Weights of a small GPT-style language model, trained from scratch on English Wikipedia.
Size: 14 layers, width 64, 1 head of 64.
Each number is 500 + 50 x the weight over its row's rms, rounded and kept within 0 to 999. Layers, rows and columns count from 0. Numbers have three digits each. The size before them is the row's rms in percent of the matrix's.

# layer 6 MLP up, 256x64, rms 0.145, rows 186-207, columns 0-63
111:573500457461428491435520493584496443457471529501434500474517446486559439520478514440498487560452475487672530404474488527571473469477531468588453480525509435389529525463485598411471478527502506
097:521475500530551515463490430538381508542381375499477528460505564518465498487549514469484552502448537409447440467446604476553522539509459465376479559514561501492499506539485530443471509591427483
102:572492514406515564500409411461446502545543526459520460454487481432407539566465529510531597508454507470435469473609555528553420475606564443502489509505508528563532493461453554556502508581541477
095:451546492458489469558529457443444626570529439486593429565433469459540487505495479450506440498490523517456488403474467541483501577457549534383493600475575506462538447487489529481445571441427487
094:478492469466490555485493432517567536503541484548546468462419573499411543507507405565533482532431512523547552422568420538427552456437478582489507484537537533436535420466408422457430514434523556
089:509509503559494527509542517506536455519626565525488583535400533442514426432515446451495589491518565435462543449386444543467576501537480498584488431615441472546540522505515532455487494498563482
100:506552467477528526475472489477430488471561473507455423409483504544547548527462457539514576590598540428514514540491442452433487449467520460595596544521428484589465475449551457576435552540467420
118:514533455484517480537506475483527537552500618437486524468492506390511423412595465481502548519503666432471476514456571589513464442428497501408494461544464455524485568554525491479491508528482571
074:550507421562535543536447505476503438497490517459462491518513552569487485439510526519479516496470574367456414623466549579492493466515506565457429480621534494402494482558501578485442472448448538
087:467575534484478411433477515439477408462544584458498592489461536469477495562590489518519498523453498470493500618494515498528524480442538558375437472534441492547469459487419379494506438545503552
097:552532474563515549478588532509573490455580465563488484518401514410493571475504523488569556478512428474533536437462528476455594479471466562578574502535514443429444541429459451558416472496434439
113:522557485549500440429500441646462552545481448571495577490444491512569453416496436442466558533492486452419631418512563462541503487463519489489504442578508468539547544504505500553534421515494525
119:435488476527423439463497411533509417465424492518477550505510466471532539480445522481574420582422465477458593548455530508509559543462428427581557468607507525567544530515496581462519531506525412
064:467544427474500491440519336487509573460432489524401488451494483523492538562486503479564529555485538473610537490527516509585390524462471484562494516585459498493500571407526431548473478541549466
078:612541436511531513545464498367487414498512440448444475445560468465484440429547548573510487449495565504491488479527548478534480482498581517418489512520497488521569494477464502525571457553354589
114:558520566550527510455501521455491524465487472429520530543440467564460568494479486430525446394484443474454495436420592402415375487459475485513431485524459522404506512526496546481615496539469464
108:461579528595541506540487590484429403471480481471469554501396443522530412406493555452425522511466510543527475533533535468479426537441553445561523561544554477509557502570526501491507493525419395
090:446516555436585493509504472503547448511480480502481564477510569368522494440458476478538439500472512478492524458440448526463516512506534496466458483604586497518473629558515452469629413520588565
088:598562470534472491383493484438485536506487436500551510512524572532548520382600469497519508509504457533495564564545522537480527631408459455511398575516506490547497449398485540489511479478461526
087:454521498475535551525385447423439478496458489544467558498633483434474487496570480519529428545506522464511494471446563552490482489505588474608480540486527481385520567399497617480505485505463516
112:463527553528527476418466452536512558466410509424527457415475518419483528474435627402556518476471482514547513581517468588436470460548548569496434464494488507561556452467454492441519499586483569
087:497511494558529555498400476497494406551540501497528421469548497586486479446494633415442559556433503518494417474655552523511485536533538482521478517554569508495556439446463525517549472509546456
# layer 6 MLP down (transposed), 256x64, rms 0.177, rows 186-206, columns 0-63
101:494516522467507506537500390422489508459527385373568513505515513506491521486469537559489499436527498441675518483444523515566474550506554526471526555409500556520446559527486471503449473593560495
089:483570558570452459504443469616539494413492485423481621433513457492582451477534430461505448486439449473557543588434535519493479574560460480537498431522525558516527457507465508476564560498440441
089:480539462422450543429559483431439477459492450497446538484522522589477541463480556509451530551522490504532484405492463500601535413490609619517479496522526447459514514489623410517502503459422458
090:603484503531486430422397465551549500500431488495515490432485473529538466453488545430537501449451575520455437460518536539607483533513488511549499587501581488480520515478408639570531524541565543
097:338486623539490477564557501487458425500422476508446572544402458503569598511506525512518417461479481452517493567517475473563493499565494456517511510484437424534537461552521522493540562482474429
076:363537465503491448465533573424454466485433518509464415492542557600525552442509504470492475531507522544584468483515547503519440477463434524531530518454496467531531415463625512566494393470415461
090:495511533487449473513519477513585451542489478513421542497558551574602532530497419488499594553498450508533467537494529506497416452433575501582531532587589518573573461561455417556569476538562548
110:426574511550407487407458539479484606527466526517531556545463467485510558488544489611481531500503450499519564503534430490528471535479510448534578508426547361537541442518386448507505502489443443
109:487490523457544532509447453547531480458542534439567538470476435395462487598538590547458511508526469498470527430606494506552534508583603448472405488473466552518526441475394422498591510503507480
133:509408472451536523459505510558518634542505502509563514547561545461467468426496567483494426515456473517417582450444445539459576462540591517493510556486543511425483570548499508481496566598441585
085:391482488528466435395575501469467426497411566446435552490541512446472480445507461478528543519562588524432528516625549416497420448570468445441534523456473470505548509495532453495515554472466476
104:452521460518488476521444488408526595448421500532502510612434514571449484503497530529530572524491491552484493409509458444514516414500502520504427539618523482455469499457453382581406563544482495
106:547406418602560451420458515545444511456507470471555444517496537519551475449519572547441530452592535520567434404524549446415469450508569556474466474475568408480479508493477526538474449528514443
079:481472498414552461534437486442488489547598480482571531482537575557429514496474418552524446395472484467445555522412507534473538446555500412413461426465527538503437500603562498462562466514552497
088:447417477532500520511535496471465530456536561420498488511564480513457504476498454599474412553391485460547539445474559520553435410598492489468541479573542421473549511561567501447522575508617491
113:426515565469483500476473472528503440489437465560464482500544484593640444481400506482478538570526538554551500645557439529519468532464525585518486486560464508446520424473413482487431462489536541
103:578534510461491490543520516569588499552515502534504443493543493477596568579457494443461511479451491499552553500549522459523513488474343429512465460419396453513490454438495577506529546405540582
095:461431457595536441520454511465511450519501573584534531501477590512556538388495523567543490557424440488484488368538538544543577476555469444451487495555561442528496479470475491452525527564402494
115:496500631567454522525509440557461390470591488513516477425536420440443448538531504454460436466412551529459439466536561544463522446515537492509447452490491532458464449469498393481527516463426578
108:460453484480615451478518488380434460497509506552435552525501568458430504569561480512531483474586432460429479503401581561487521417454581473438529523518550453455516422517514527445507573505518535
107:446507417396492486572495518462465429539533418607536542459434455451433522558513456506558489492624549505537446430506552413505519538456502542582509550492485524513544533568591434481539541481517500